Weights of a small transformer language model: 9 heads of 64.
Each number is 200 + 20 x the weight over its row's rms, rounded and kept within 0 to 999. Layers, rows and columns count from 0. The size before them is the row's rms in percent of the matrix's.

# q: layer 4 attention query, 576x576, rms 0.029, rows 22-63, columns 216-287
# k: layer 4 attention key, 576x576, rms 0.0282, rows 22-63, columns 216-287
# v: layer 4 attention value, 576x576, rms 0.0298, rows 0-4, columns 216-287
# o: layer 4 attention output (transposed), 576x576, rms 0.036, rows 0-4, columns 216-287
q22,078,221,225,226,205,216,187,205,202,173,234,188,223,173,187,212,186,209,192,192,191,224,203,195,233,213,189,201,159,197,211,208,184,171,179,211,187,187,209,174,202,179,181,198,202,230,201,210,216,219,201,196,211,221,191,238,155,207,204,221,141,221,208,222,231,199,191,187,202,186,196,184,166
k22,086,191,217,197,210,217,223,197,221,191,195,231,212,214,198,204,200,210,208,216,204,163,208,174,191,198,204,172,192,187,209,172,221,214,196,178,217,183,204,188,195,235,202,232,192,161,201,184,212,145,181,228,220,225,191,202,181,209,176,204,185,169,234,173,177,221,196,192,180,173,190,198,197
q23,086,238,198,222,230,195,214,186,163,197,227,200,196,218,179,173,192,211,235,189,165,209,232,181,193,184,204,194,210,188,228,273,216,207,212,200,198,198,208,209,213,227,210,191,230,204,168,183,180,233,217,229,198,184,204,176,239,200,217,205,181,221,200,183,190,195,219,169,203,163,200,222,203
k23,090,195,214,161,209,220,167,201,181,212,211,216,170,189,199,184,181,171,210,221,207,193,192,221,211,199,215,196,211,203,182,190,199,183,186,209,223,228,178,191,202,177,216,207,161,209,184,194,202,193,194,196,218,188,160,170,230,194,200,197,180,210,197,187,206,185,163,195,220,198,154,202,218
q24,103,175,210,191,226,210,198,201,191,150,155,189,213,205,204,205,201,229,186,176,198,225,193,198,205,180,237,208,186,203,212,184,218,181,180,228,203,197,195,184,224,180,196,186,161,243,204,191,214,221,211,191,185,210,226,211,216,199,215,220,186,243,199,221,209,206,227,190,204,190,201,228,196
k24,104,194,218,201,215,210,240,191,219,177,203,199,188,163,220,178,207,205,230,193,224,179,204,203,205,185,196,199,168,199,237,246,238,201,198,234,211,204,193,183,177,217,207,198,218,166,218,213,190,156,195,205,212,211,201,214,144,221,197,213,218,157,235,202,218,205,195,196,192,162,226,212,206
q25,113,236,202,190,206,223,187,218,196,188,186,229,186,196,199,207,239,183,173,179,158,217,167,190,207,181,174,169,181,237,207,210,197,218,211,198,241,227,166,194,202,217,209,201,204,185,187,187,186,223,210,205,223,202,204,199,196,205,188,220,228,225,217,164,230,193,220,194,169,194,180,188,190
k25,121,192,164,226,224,220,200,201,175,190,207,185,196,264,236,191,196,163,196,165,206,218,211,214,212,174,200,183,212,225,215,225,223,191,184,198,215,181,175,231,205,228,192,185,178,187,177,209,173,196,203,165,186,200,182,206,195,190,181,190,192,196,191,193,218,202,199,190,209,249,212,212,200
q26,108,183,212,228,197,191,190,188,265,209,185,169,252,201,206,173,179,219,196,202,174,209,187,219,202,213,232,184,214,188,192,225,223,206,186,179,235,211,160,220,169,194,200,234,201,218,181,181,211,276,202,205,191,217,216,212,178,203,197,216,206,198,178,185,225,214,201,197,189,146,189,190,203
k26,129,199,201,166,167,183,210,216,226,228,241,166,221,233,173,189,157,176,206,163,196,200,217,243,245,193,203,176,188,204,167,174,169,197,176,210,222,196,204,207,174,181,195,208,203,212,169,202,205,232,184,224,230,173,211,177,237,187,230,163,155,178,201,215,197,208,223,203,255,173,164,185,182
q27,118,220,214,202,215,228,217,200,202,184,193,207,161,186,243,225,191,230,218,194,193,207,197,205,184,223,179,202,187,200,210,213,194,175,165,205,176,180,196,216,181,184,187,200,182,206,222,169,169,156,174,188,190,207,192,207,213,182,168,219,204,180,223,220,198,172,219,199,232,208,213,210,169
k27,130,165,178,216,186,239,205,220,213,205,176,176,193,196,218,228,189,192,203,215,207,193,202,177,179,228,176,199,196,175,196,231,207,243,216,211,197,214,179,213,204,172,204,190,193,189,208,209,178,218,173,171,238,197,168,182,183,226,234,202,263,213,221,214,186,178,183,167,222,213,156,200,216
q28,116,178,180,193,213,181,216,185,218,207,225,169,192,206,217,179,183,196,212,183,231,199,212,238,182,202,167,191,200,227,220,235,179,193,147,225,172,170,177,201,197,231,236,196,217,212,211,242,176,217,187,172,156,222,212,185,210,215,174,214,167,241,175,177,209,202,218,184,210,169,199,212,220
k28,132,233,222,218,217,175,167,184,206,179,213,187,205,192,189,206,233,211,215,234,217,212,218,228,171,173,162,200,188,172,163,201,169,177,213,213,179,195,214,235,205,197,221,222,173,219,218,197,196,174,221,188,187,219,204,215,195,202,203,227,175,198,188,217,174,231,199,219,206,194,237,188,197
q29,117,194,205,195,181,215,214,222,191,195,189,228,195,229,207,217,186,217,223,205,226,239,193,217,203,198,193,203,198,174,205,190,203,163,186,214,199,199,226,231,195,195,220,163,188,197,228,211,217,204,202,214,207,219,217,208,214,215,211,186,202,215,211,178,210,198,186,224,224,197,207,201,200
k29,127,214,175,217,216,186,185,194,181,176,231,215,191,213,212,193,195,226,180,188,237,199,187,188,222,205,197,178,193,189,187,200,216,238,188,178,177,198,198,183,202,211,186,171,202,219,222,208,176,207,199,194,189,213,214,179,206,209,210,192,207,151,192,210,194,167,200,239,189,172,226,176,210
q30,122,192,184,207,166,226,238,191,213,181,192,190,176,164,238,167,180,177,167,175,205,187,204,196,179,214,185,206,219,174,192,184,216,212,221,211,207,188,154,186,173,172,176,203,175,215,196,193,261,155,207,212,194,202,226,210,202,173,231,230,171,202,210,177,191,209,215,170,196,226,224,202,226
k30,134,186,163,189,180,218,172,206,199,170,206,170,167,190,219,186,220,211,203,189,191,205,228,237,232,182,212,190,224,199,221,232,209,218,230,211,205,219,182,199,209,213,196,153,199,182,204,213,209,168,190,185,195,187,226,193,205,187,244,208,202,194,165,200,213,189,226,180,199,206,182,206,195
q31,119,193,221,191,197,180,216,205,205,201,209,197,204,223,239,193,215,224,226,196,215,165,189,207,238,223,208,185,145,186,211,246,175,182,250,192,229,200,197,176,158,176,180,186,221,191,196,236,215,193,223,213,197,203,179,192,222,215,186,199,178,201,163,250,220,223,167,201,193,207,183,175,218
k31,132,203,184,230,218,167,134,243,185,171,218,209,186,206,231,185,198,202,175,174,204,185,210,197,188,228,184,202,175,215,204,219,211,222,185,197,178,197,156,205,188,184,196,206,204,226,198,220,212,212,200,188,181,192,204,204,160,244,160,176,211,215,187,197,211,221,210,211,193,194,207,169,189
q32,117,187,219,171,204,201,173,201,226,175,187,213,210,232,194,206,182,198,209,224,237,200,207,193,215,191,228,182,187,192,243,220,222,232,184,249,215,201,195,205,206,206,185,197,213,216,230,199,237,181,207,217,210,204,213,199,194,193,217,212,163,189,230,233,206,212,208,206,177,237,172,193,221
k32,126,183,201,184,221,157,210,200,212,218,199,219,218,237,198,215,196,190,202,182,195,206,206,191,203,204,225,197,184,185,214,218,178,226,191,198,193,216,191,193,206,225,185,158,213,197,170,208,189,195,191,245,179,202,198,222,224,201,162,197,231,193,165,168,176,207,183,205,209,217,191,198,220
q33,116,244,236,182,244,204,229,221,213,217,217,200,191,183,191,226,185,171,221,192,212,207,175,197,175,204,201,194,195,221,206,202,188,182,184,184,170,203,232,211,177,185,185,151,159,202,168,176,165,198,213,252,204,177,189,223,170,170,231,192,193,221,179,190,203,195,201,224,193,177,184,224,222
k33,126,236,197,167,181,174,228,204,241,203,208,171,198,175,224,205,208,176,205,176,204,183,183,239,148,169,220,225,206,184,186,180,213,198,216,213,231,191,184,179,206,197,189,175,171,208,168,212,223,220,196,228,209,210,198,191,200,215,237,182,215,191,171,184,206,176,197,193,213,178,179,194,227
q34,120,183,225,220,176,219,221,234,228,195,258,226,166,212,231,225,193,184,165,201,203,216,230,206,210,184,182,218,181,220,188,204,222,223,186,219,194,176,196,163,230,217,199,164,190,203,186,207,186,212,251,181,195,190,178,207,252,193,195,206,217,168,176,193,202,185,231,179,229,172,207,200,226
k34,137,212,241,198,196,190,237,195,192,207,210,205,191,169,246,206,211,203,179,184,214,212,214,197,235,199,205,192,205,201,182,185,207,224,205,196,207,235,177,168,189,193,189,225,206,163,238,184,197,206,231,208,209,234,193,206,206,216,195,216,224,200,239,192,214,224,210,196,227,187,230,188,186
q35,119,200,222,242,214,178,154,200,206,194,231,209,154,223,227,190,196,194,187,177,194,240,200,189,188,230,178,222,197,223,204,212,212,185,191,149,185,193,192,198,218,227,243,204,234,141,217,218,204,211,210,215,227,205,199,185,176,190,213,234,208,180,201,233,221,191,213,184,221,188,185,177,198
k35,130,214,220,196,209,203,181,253,210,252,196,219,183,179,207,168,202,179,207,181,196,220,227,190,195,182,166,218,159,210,221,226,184,207,190,196,181,205,202,160,177,239,184,187,233,140,227,179,175,198,203,194,210,214,213,196,207,177,211,198,201,228,195,218,158,186,155,191,214,173,219,245,225
q36,120,168,189,212,200,213,182,225,182,175,196,205,218,216,176,194,221,178,177,202,237,190,233,205,185,202,199,207,183,251,192,157,195,238,188,201,211,174,182,154,204,196,217,176,207,205,206,177,213,187,185,197,228,221,222,210,184,194,205,213,183,223,195,233,226,205,191,173,190,172,214,174,199
k36,132,160,216,194,177,222,227,241,160,178,199,158,215,192,199,222,194,209,214,199,188,215,211,218,189,179,184,195,199,194,173,250,190,203,186,195,201,228,225,200,194,183,194,251,182,204,191,215,183,240,179,226,144,220,233,195,201,150,190,205,225,243,205,211,187,213,234,212,196,205,195,222,211
q37,114,168,183,205,205,209,164,196,158,196,226,181,214,193,227,218,233,183,172,184,190,178,182,179,201,183,176,216,241,178,176,242,154,184,193,199,195,174,161,202,212,229,222,179,229,213,206,218,202,180,215,148,186,214,178,191,189,221,214,179,196,210,186,194,195,218,229,174,213,209,214,200,204
k37,127,244,231,169,202,203,177,215,159,201,211,171,250,211,206,221,177,175,184,192,192,170,176,190,187,214,169,180,208,182,191,227,181,195,219,149,186,208,189,208,207,215,187,173,207,226,207,199,209,188,189,167,161,225,211,204,213,219,201,211,192,211,177,227,181,215,206,209,213,180,223,165,200
q38,117,191,190,238,240,195,204,212,221,202,239,182,218,208,169,208,191,215,222,215,193,174,219,211,202,189,199,190,211,238,200,208,180,228,204,196,181,211,194,196,205,203,241,171,214,225,221,217,211,219,206,208,211,208,161,214,175,190,194,180,173,183,182,207,194,219,167,195,178,201,203,214,225
k38,129,202,228,191,205,227,225,205,215,203,213,251,187,175,190,206,212,196,196,197,184,170,203,168,180,191,207,188,220,182,199,205,191,216,216,211,153,203,169,215,233,229,223,203,200,232,215,234,175,216,180,170,215,201,186,162,180,216,223,202,176,175,211,216,204,222,204,207,228,180,205,174,190
q39,121,222,231,238,219,169,199,207,234,178,197,220,231,204,190,199,204,197,211,217,188,206,229,238,168,185,186,217,232,212,203,182,184,171,194,222,183,222,181,220,211,195,207,211,181,219,226,201,197,208,192,221,199,164,196,233,196,204,174,209,166,177,184,207,214,191,199,185,236,207,196,176,232
k39,128,241,208,207,222,213,208,198,212,187,231,212,189,177,223,193,183,198,224,198,200,238,181,232,207,230,204,188,188,218,208,176,218,188,181,203,189,231,197,169,203,189,191,199,196,214,207,230,199,206,216,190,213,180,217,209,210,205,202,183,229,202,231,199,253,213,203,158,168,249,198,202,184
q40,116,189,205,205,160,185,132,192,225,162,205,193,211,185,208,212,240,205,200,225,211,188,218,192,181,206,177,238,202,209,204,177,224,215,212,213,223,185,181,198,189,203,187,231,186,186,235,201,179,216,197,243,189,225,219,221,202,207,197,218,187,185,205,194,183,186,190,211,195,206,196,219,182
k40,131,208,203,229,220,177,200,208,191,195,184,217,190,207,183,193,245,188,244,203,188,195,201,213,210,215,219,200,211,219,203,188,218,202,191,202,216,210,208,184,172,178,211,202,187,205,212,175,218,188,225,203,184,187,222,183,177,172,220,201,219,213,220,181,194,210,197,183,205,208,208,228,185
q41,118,206,193,183,231,209,177,219,172,217,178,176,185,187,180,175,217,206,193,210,235,213,193,227,209,223,233,192,213,219,200,167,202,210,183,192,213,198,199,215,227,194,236,229,181,185,204,168,221,216,223,232,222,202,173,229,179,184,227,204,201,215,225,195,197,193,190,193,174,189,188,214,181
k41,132,222,230,170,175,224,194,218,172,195,217,201,215,186,156,171,212,189,230,162,178,189,191,207,198,186,198,207,176,215,202,176,224,203,217,208,212,214,191,214,193,176,211,191,195,184,203,189,202,171,164,230,181,177,185,216,220,222,182,215,188,223,218,195,222,220,198,192,203,216,202,208,192
q42,116,197,216,191,186,200,213,195,154,193,167,191,220,220,170,200,224,193,198,234,200,208,194,207,196,183,189,199,143,197,191,188,143,210,206,186,247,178,177,185,210,132,215,200,188,218,185,225,221,198,183,224,204,174,164,220,243,190,220,199,209,217,224,191,195,183,204,211,196,216,187,193,205
k42,129,184,213,193,200,188,199,204,213,189,189,212,251,229,221,174,199,231,222,188,193,220,208,171,209,169,188,202,190,198,211,200,163,195,215,190,175,190,200,181,198,174,167,194,208,203,204,210,226,194,185,210,198,223,191,174,179,210,225,198,213,168,227,230,188,176,174,205,187,217,211,242,208
q43,120,178,216,231,192,187,203,213,223,184,202,193,207,226,208,216,222,225,233,182,189,214,179,195,152,200,213,211,208,160,189,208,182,210,189,185,199,215,235,182,192,163,198,181,214,180,190,207,201,175,243,224,176,169,157,174,226,201,205,198,232,213,173,202,203,195,185,213,185,199,226,237,201
k43,132,198,200,207,210,190,207,173,172,214,200,202,202,231,199,184,206,195,206,196,170,247,169,196,208,164,218,196,222,195,200,213,172,160,193,218,198,215,185,155,183,220,214,161,229,216,176,190,211,167,227,173,223,225,208,189,224,229,238,186,206,186,210,181,188,210,199,196,194,216,219,201,231
q44,121,185,222,182,193,203,173,226,180,185,194,211,204,227,209,235,184,197,209,199,224,177,222,212,198,200,237,212,208,204,215,204,198,239,203,204,183,222,208,186,190,211,188,206,221,209,172,169,228,208,209,207,187,198,208,208,187,225,174,201,168,217,168,188,174,241,175,202,185,184,199,216,209
k44,131,225,199,216,177,179,202,195,169,235,233,176,195,224,186,177,205,196,221,221,198,179,188,201,212,195,233,226,198,217,243,191,206,219,228,197,206,184,189,200,202,172,191,221,226,207,228,193,195,202,200,208,200,206,222,228,186,205,196,223,224,202,206,202,233,208,222,189,221,205,202,208,202
q45,116,211,189,196,178,209,212,193,190,179,251,189,196,176,163,199,182,226,207,195,206,202,215,174,221,226,229,217,213,188,201,228,202,186,141,218,215,217,212,215,181,233,206,195,190,183,217,212,180,213,193,197,198,163,181,206,201,213,231,206,170,173,225,201,211,192,192,191,183,233,200,217,263
k45,129,241,211,183,178,220,221,173,168,202,218,196,228,176,166,204,181,223,187,214,225,191,176,171,192,215,218,187,205,186,199,195,183,202,210,187,195,218,180,227,186,221,221,187,208,231,200,166,212,211,186,223,200,180,202,171,175,258,191,204,200,207,186,206,165,235,195,161,202,184,215,217,194
q46,114,224,234,196,204,222,234,222,226,207,196,229,198,218,211,214,162,208,179,246,200,197,229,190,181,194,216,262,187,237,188,245,238,183,206,221,186,209,215,196,200,158,248,218,213,216,213,200,203,218,156,179,229,228,192,164,179,213,193,193,191,211,186,209,186,208,205,178,174,208,224,224,201
k46,126,199,195,221,188,235,233,224,211,186,187,185,195,186,186,200,160,212,203,203,194,212,182,203,210,213,194,222,216,195,192,189,194,175,207,168,199,188,207,195,226,178,181,231,235,217,214,197,214,179,181,217,213,229,198,197,162,233,240,209,176,257,215,186,176,214,225,172,199,203,242,198,212
q47,122,212,215,212,193,219,213,196,230,213,214,209,195,233,187,216,165,191,186,198,245,207,239,184,221,242,179,243,186,245,151,217,174,184,162,202,192,200,213,180,179,198,205,182,214,205,226,176,208,218,226,214,203,192,189,197,216,216,212,162,208,176,174,187,194,247,206,178,191,194,212,169,183
k47,132,221,202,206,229,196,224,224,213,209,178,174,213,200,199,199,178,214,185,194,217,189,204,202,229,210,165,210,209,198,204,218,189,192,172,214,187,196,203,192,188,184,249,215,220,224,189,139,207,203,178,190,189,202,187,187,181,206,223,194,206,200,214,189,204,234,197,240,163,194,233,220,207
q48,120,213,199,206,164,196,166,189,168,220,231,222,177,221,194,228,196,222,184,190,182,212,218,193,208,198,215,146,182,175,237,202,204,219,203,163,213,189,217,219,192,211,220,219,192,182,200,195,192,223,233,190,151,236,190,178,213,202,164,190,223,213,188,173,188,204,214,216,175,229,227,191,218
k48,126,186,185,207,168,180,196,177,164,188,212,192,159,187,178,205,235,207,185,211,191,219,206,190,213,205,258,182,218,215,178,205,213,207,222,199,181,215,204,196,201,227,213,229,164,201,197,200,212,183,209,188,191,239,197,195,222,162,160,200,168,198,212,201,178,222,206,198,159,216,195,198,203
q49,119,204,216,206,189,196,211,206,209,189,216,178,229,222,199,208,192,197,173,206,200,189,200,174,199,192,164,208,195,163,195,189,229,232,201,202,211,209,200,226,180,207,208,138,226,236,220,201,222,191,191,192,225,200,218,180,211,201,214,219,204,174,197,221,208,241,179,217,229,183,216,181,209
k49,130,233,214,258,210,200,218,205,211,193,207,227,246,205,139,224,221,228,194,237,183,179,219,191,188,181,221,231,178,202,205,223,186,210,170,189,194,218,196,209,167,201,199,181,176,175,205,225,175,196,230,194,242,209,223,183,179,176,200,181,196,189,192,182,216,221,239,207,231,176,234,164,149
q50,109,224,172,177,215,184,190,207,178,179,199,231,244,211,184,209,237,193,200,202,176,201,180,212,177,228,230,178,210,173,189,217,199,217,255,177,194,187,222,214,189,183,170,152,174,213,176,214,211,228,176,218,216,188,180,216,225,192,200,188,187,198,209,208,224,185,184,198,178,204,202,167,182
k50,125,193,187,221,201,176,182,198,181,192,203,204,187,163,180,200,239,180,189,189,196,255,195,193,200,170,205,193,196,198,184,243,235,209,221,200,236,185,201,215,193,158,206,173,189,230,197,162,197,224,203,214,222,189,210,213,178,171,190,212,197,209,208,211,198,168,170,209,198,201,176,198,193
q51,112,169,221,212,202,199,189,205,198,202,178,175,208,220,191,191,180,200,210,177,218,202,183,194,184,180,203,183,191,188,210,226,233,167,159,200,202,193,212,208,170,206,208,220,177,190,198,212,204,186,182,189,184,173,214,191,204,170,176,243,199,199,246,222,194,199,215,183,175,166,216,177,200
k51,130,197,216,197,169,199,202,243,208,156,197,209,210,195,215,195,177,199,205,191,218,230,179,189,162,205,213,201,210,193,184,202,181,184,141,216,196,203,204,203,226,185,203,194,204,179,182,193,221,200,203,199,207,186,222,170,194,196,198,198,227,172,205,207,195,222,218,204,195,182,178,206,196
q52,116,222,202,204,222,214,206,198,224,236,191,216,228,215,191,214,211,203,189,191,217,228,210,255,166,201,188,187,204,172,193,164,178,212,243,246,192,190,168,207,175,194,180,178,182,182,196,212,227,232,181,219,222,169,195,188,203,167,225,204,195,205,209,179,208,209,197,206,189,243,209,210,198
k52,129,222,214,244,200,227,189,198,174,230,210,211,197,172,198,224,233,216,185,161,192,222,215,199,223,163,187,183,168,196,172,217,163,178,210,220,211,216,212,210,213,172,197,221,158,185,207,167,203,195,160,188,208,168,193,166,203,206,164,169,168,214,192,210,209,188,187,205,186,213,236,224,186
q53,118,191,165,217,226,170,211,157,210,222,178,218,226,198,203,200,266,203,218,182,214,180,208,209,207,193,201,200,193,215,196,199,190,222,173,156,174,209,174,168,182,227,186,197,198,175,193,157,244,197,192,191,210,180,201,190,173,172,210,196,217,209,191,159,229,220,153,209,212,214,184,201,166
k53,126,196,228,201,180,191,210,189,194,210,210,215,206,198,171,200,222,221,222,213,197,215,228,230,240,212,212,189,190,224,206,197,174,181,206,215,182,216,202,193,238,245,187,205,193,184,210,241,198,202,169,238,182,210,212,194,200,219,211,213,153,215,181,175,200,157,188,201,215,226,214,202,209
q54,122,232,180,216,199,215,195,211,204,203,192,220,195,224,239,195,134,164,208,185,161,206,236,192,184,193,194,160,171,198,230,159,211,183,191,177,170,216,188,173,215,193,209,236,160,168,242,203,248,188,205,215,220,218,191,209,205,197,189,236,183,205,215,205,191,183,209,205,176,243,221,219,205
k54,132,214,174,244,196,174,217,177,213,229,192,205,197,216,221,176,198,177,184,192,234,224,229,191,180,213,214,209,198,202,195,210,211,220,214,174,175,207,229,191,199,214,215,194,163,205,184,183,224,182,211,210,243,167,226,189,189,216,193,180,191,165,171,200,220,190,207,170,218,174,203,194,207
q55,119,179,212,178,235,207,187,205,204,231,198,199,178,211,209,217,236,191,205,218,210,158,190,173,171,233,172,178,199,207,204,205,204,220,195,214,210,204,224,210,206,158,214,202,210,173,154,186,175,204,210,171,209,159,223,214,211,192,176,222,148,225,207,160,171,209,180,191,208,195,224,191,199
k55,129,165,204,212,172,196,205,175,190,202,189,175,195,176,189,185,230,230,202,201,198,186,169,186,182,199,204,199,196,212,208,227,208,183,208,189,220,219,170,208,203,199,212,223,195,190,188,232,183,206,231,217,185,170,200,236,198,202,192,201,184,214,225,173,214,193,210,203,200,157,213,207,201
q56,119,203,202,213,157,156,212,198,181,219,191,203,187,233,220,184,183,211,202,212,190,206,211,214,178,190,194,187,205,181,189,180,174,250,172,210,213,199,181,206,172,180,216,213,197,203,203,211,179,181,216,210,180,213,219,203,211,213,205,224,195,196,159,219,196,211,202,199,206,197,190,227,216
k56,133,197,190,211,163,167,235,201,204,191,209,237,183,201,182,188,189,217,203,217,191,202,195,220,193,206,198,195,185,177,147,193,210,234,188,217,207,234,243,213,194,160,160,194,214,232,205,193,209,222,183,199,157,222,222,212,186,222,191,200,204,193,197,209,220,206,215,209,227,223,184,203,188
q57,120,176,190,230,256,219,186,242,185,197,191,221,187,202,168,191,205,188,201,207,164,230,206,240,178,192,184,196,196,188,221,194,221,209,221,221,236,216,231,199,208,193,217,251,174,173,209,178,224,204,163,217,204,205,151,219,191,148,188,193,189,164,196,207,211,205,228,207,191,184,232,201,222
k57,133,222,182,162,215,210,171,213,215,200,193,200,185,159,194,187,208,230,239,225,223,207,181,226,221,199,187,182,187,197,202,224,201,210,203,235,210,210,231,194,194,206,185,207,157,177,192,190,218,227,176,182,187,230,181,192,196,181,180,196,208,195,228,204,217,239,196,205,195,208,202,186,205
q58,112,176,181,191,167,194,239,214,189,188,216,246,192,206,213,173,197,195,194,189,170,203,218,167,195,221,220,212,244,218,217,195,212,223,219,232,185,200,191,211,201,182,200,186,222,170,200,182,208,181,223,171,193,218,193,203,206,171,225,216,164,227,195,218,226,162,205,192,252,205,209,204,218
k58,126,179,172,183,200,190,196,192,229,173,198,187,230,169,212,198,167,206,231,224,216,212,205,194,213,193,185,195,209,226,192,206,183,198,193,180,180,202,212,212,171,194,197,160,240,198,195,162,171,203,245,204,201,226,189,209,213,161,213,198,174,198,187,227,210,204,222,205,240,211,202,178,219
q59,116,210,205,241,183,201,197,193,205,184,197,231,209,185,211,161,189,194,237,201,191,189,189,208,185,197,201,240,217,217,190,210,211,229,218,207,210,198,196,192,219,205,217,192,185,201,196,206,192,215,212,216,204,200,222,205,214,233,174,178,211,215,208,203,211,190,185,219,158,204,173,192,181
k59,131,269,157,201,227,215,180,209,202,175,212,222,173,177,223,213,224,214,201,173,219,225,200,222,213,182,191,224,226,168,211,218,218,199,182,221,190,148,196,179,222,184,232,199,210,222,220,205,206,192,193,212,204,190,261,201,189,234,210,182,202,214,195,209,192,213,223,187,188,164,191,152,181
q60,118,213,195,173,212,188,213,179,222,187,213,195,167,210,188,218,231,215,195,198,193,216,214,223,202,201,191,183,220,210,169,177,194,197,217,217,203,221,197,206,214,195,184,176,191,217,190,186,214,204,232,183,182,190,196,207,217,141,157,209,200,213,155,200,200,200,167,200,201,181,172,197,197
k60,131,195,222,187,234,187,237,185,203,195,224,207,173,218,186,179,213,226,215,202,189,199,206,211,164,180,220,200,207,204,211,203,236,181,207,192,203,205,220,207,230,196,189,193,184,174,222,200,202,194,244,194,188,219,192,186,157,221,196,192,212,210,189,169,205,217,200,209,212,195,185,211,173
q61,119,202,207,224,188,195,211,234,206,191,210,199,190,200,202,178,196,234,193,236,197,215,188,190,202,177,211,204,181,193,198,188,191,215,182,205,206,173,188,197,202,224,213,171,207,217,163,192,180,145,214,186,200,167,208,204,216,217,186,215,194,169,194,217,210,215,171,197,177,176,190,178,197
k61,128,160,219,217,196,200,220,211,192,184,222,204,179,172,199,205,167,213,160,176,192,209,209,219,218,190,117,216,185,191,178,216,200,171,189,224,196,190,189,188,201,203,209,191,187,220,195,211,182,183,210,196,210,242,202,198,208,195,219,194,190,209,166,185,207,181,182,200,198,211,214,229,256
q62,117,207,211,191,199,193,185,206,175,212,179,215,211,206,184,181,175,192,228,199,217,165,193,200,236,246,224,187,196,204,161,129,213,212,206,223,159,168,178,184,208,196,205,232,188,230,179,191,187,223,169,219,227,179,231,189,241,194,191,216,224,243,175,211,202,217,187,192,243,213,201,231,211
k62,127,201,177,210,188,181,220,203,200,202,174,165,203,216,185,210,165,180,204,220,173,199,225,223,204,209,211,225,233,179,201,169,211,208,214,235,239,224,222,204,215,175,223,188,204,255,197,200,183,190,207,185,202,171,203,204,177,185,208,199,215,190,197,187,179,168,205,206,214,202,228,221,199
q63,116,212,176,242,206,203,212,191,201,201,178,221,186,189,217,204,178,236,220,235,186,224,202,208,204,207,207,229,203,229,161,234,190,203,187,243,223,189,193,177,196,207,217,246,205,186,203,192,179,174,186,224,170,216,242,196,169,199,199,199,192,218,174,203,170,219,221,231,243,216,210,244,197
k63,132,195,178,172,219,213,159,166,186,180,212,200,205,214,209,224,188,225,188,192,204,209,223,181,195,222,190,180,212,224,190,193,192,200,198,222,202,205,202,187,196,222,181,249,217,199,184,210,224,209,163,210,195,237,212,220,206,221,182,173,208,163,183,217,205,211,212,173,169,223,156,220,201
v0,101,208,194,240,195,187,225,212,184,229,216,231,185,200,216,255,226,199,245,177,191,201,187,214,219,182,186,184,197,195,204,210,175,185,220,215,225,179,183,211,188,161,252,198,205,224,182,205,146,215,197,177,176,172,200,176,199,233,196,197,181,203,228,183,247,191,205,225,182,210,219,234,219
o0,100,196,160,233,167,182,192,200,165,243,186,231,187,206,213,199,209,221,204,234,210,190,220,219,209,198,212,243,215,192,224,196,229,197,200,182,200,175,208,228,189,191,197,184,163,215,221,204,211,213,224,203,207,186,183,172,185,202,186,205,180,187,242,225,186,179,210,207,190,205,213,198,191
v1,103,214,194,188,186,200,215,186,186,162,217,225,206,217,232,222,189,194,235,191,197,183,214,209,216,244,207,182,145,225,167,205,219,166,202,188,221,219,204,215,199,198,173,167,200,173,194,188,193,213,173,156,230,177,177,239,204,195,226,183,191,204,229,168,179,237,185,204,197,208,209,202,228
o1,102,213,186,203,183,185,236,199,182,197,239,214,178,177,185,265,183,225,188,191,199,203,207,198,197,197,192,177,156,200,169,190,216,156,190,191,246,206,199,226,180,197,189,182,195,172,209,196,168,193,211,177,195,181,200,215,229,186,217,156,186,180,170,198,168,239,210,174,186,222,172,204,223
v2,104,178,240,186,181,241,201,209,211,197,154,207,202,194,197,194,159,192,230,196,193,178,181,214,204,203,198,182,200,208,205,186,191,224,208,186,191,235,155,194,214,230,188,207,185,201,200,202,182,185,161,193,221,184,200,169,167,198,210,175,177,221,260,200,180,208,194,225,182,179,207,187,159
o2,108,239,198,167,222,205,232,190,210,168,162,206,202,177,226,205,172,200,208,184,187,178,193,222,184,199,219,200,174,211,191,185,181,203,211,194,216,197,204,190,231,233,197,193,179,199,198,162,190,212,186,207,203,228,194,220,207,214,195,149,197,227,226,206,191,206,186,229,195,192,196,256,182
v3,100,241,199,199,182,183,237,225,184,190,211,169,184,206,213,228,203,178,220,237,197,191,202,192,190,192,209,199,180,222,205,248,216,189,184,196,196,219,230,192,171,198,227,178,161,179,197,228,226,170,212,180,209,180,231,209,191,164,208,174,206,204,233,200,135,189,203,212,178,185,231,220,192
o3,103,223,168,225,187,215,224,177,187,208,201,175,181,193,195,214,182,218,179,196,226,174,214,176,196,188,179,194,225,212,168,200,187,202,202,215,223,216,205,188,196,209,200,201,204,190,162,191,217,157,195,162,198,177,240,198,186,234,200,210,198,203,215,211,192,192,210,192,197,184,204,187,204
v4,104,126,210,229,167,200,227,203,204,179,222,192,183,186,231,225,234,157,191,202,190,248,205,188,221,216,195,191,156,164,217,193,222,221,208,216,194,191,164,176,213,243,182,232,213,182,187,205,194,243,197,191,202,209,182,189,208,193,196,219,189,215,187,231,203,200,174,215,220,188,203,202,207
o4,103,195,230,211,219,187,213,212,208,196,180,186,179,224,224,230,215,188,209,218,183,250,230,192,220,210,179,190,182,185,217,198,218,182,202,193,191,199,213,187,211,220,191,193,176,194,161,211,206,215,208,233,183,173,217,210,203,167,223,220,209,215,164,203,212,223,152,174,151,203,194,206,217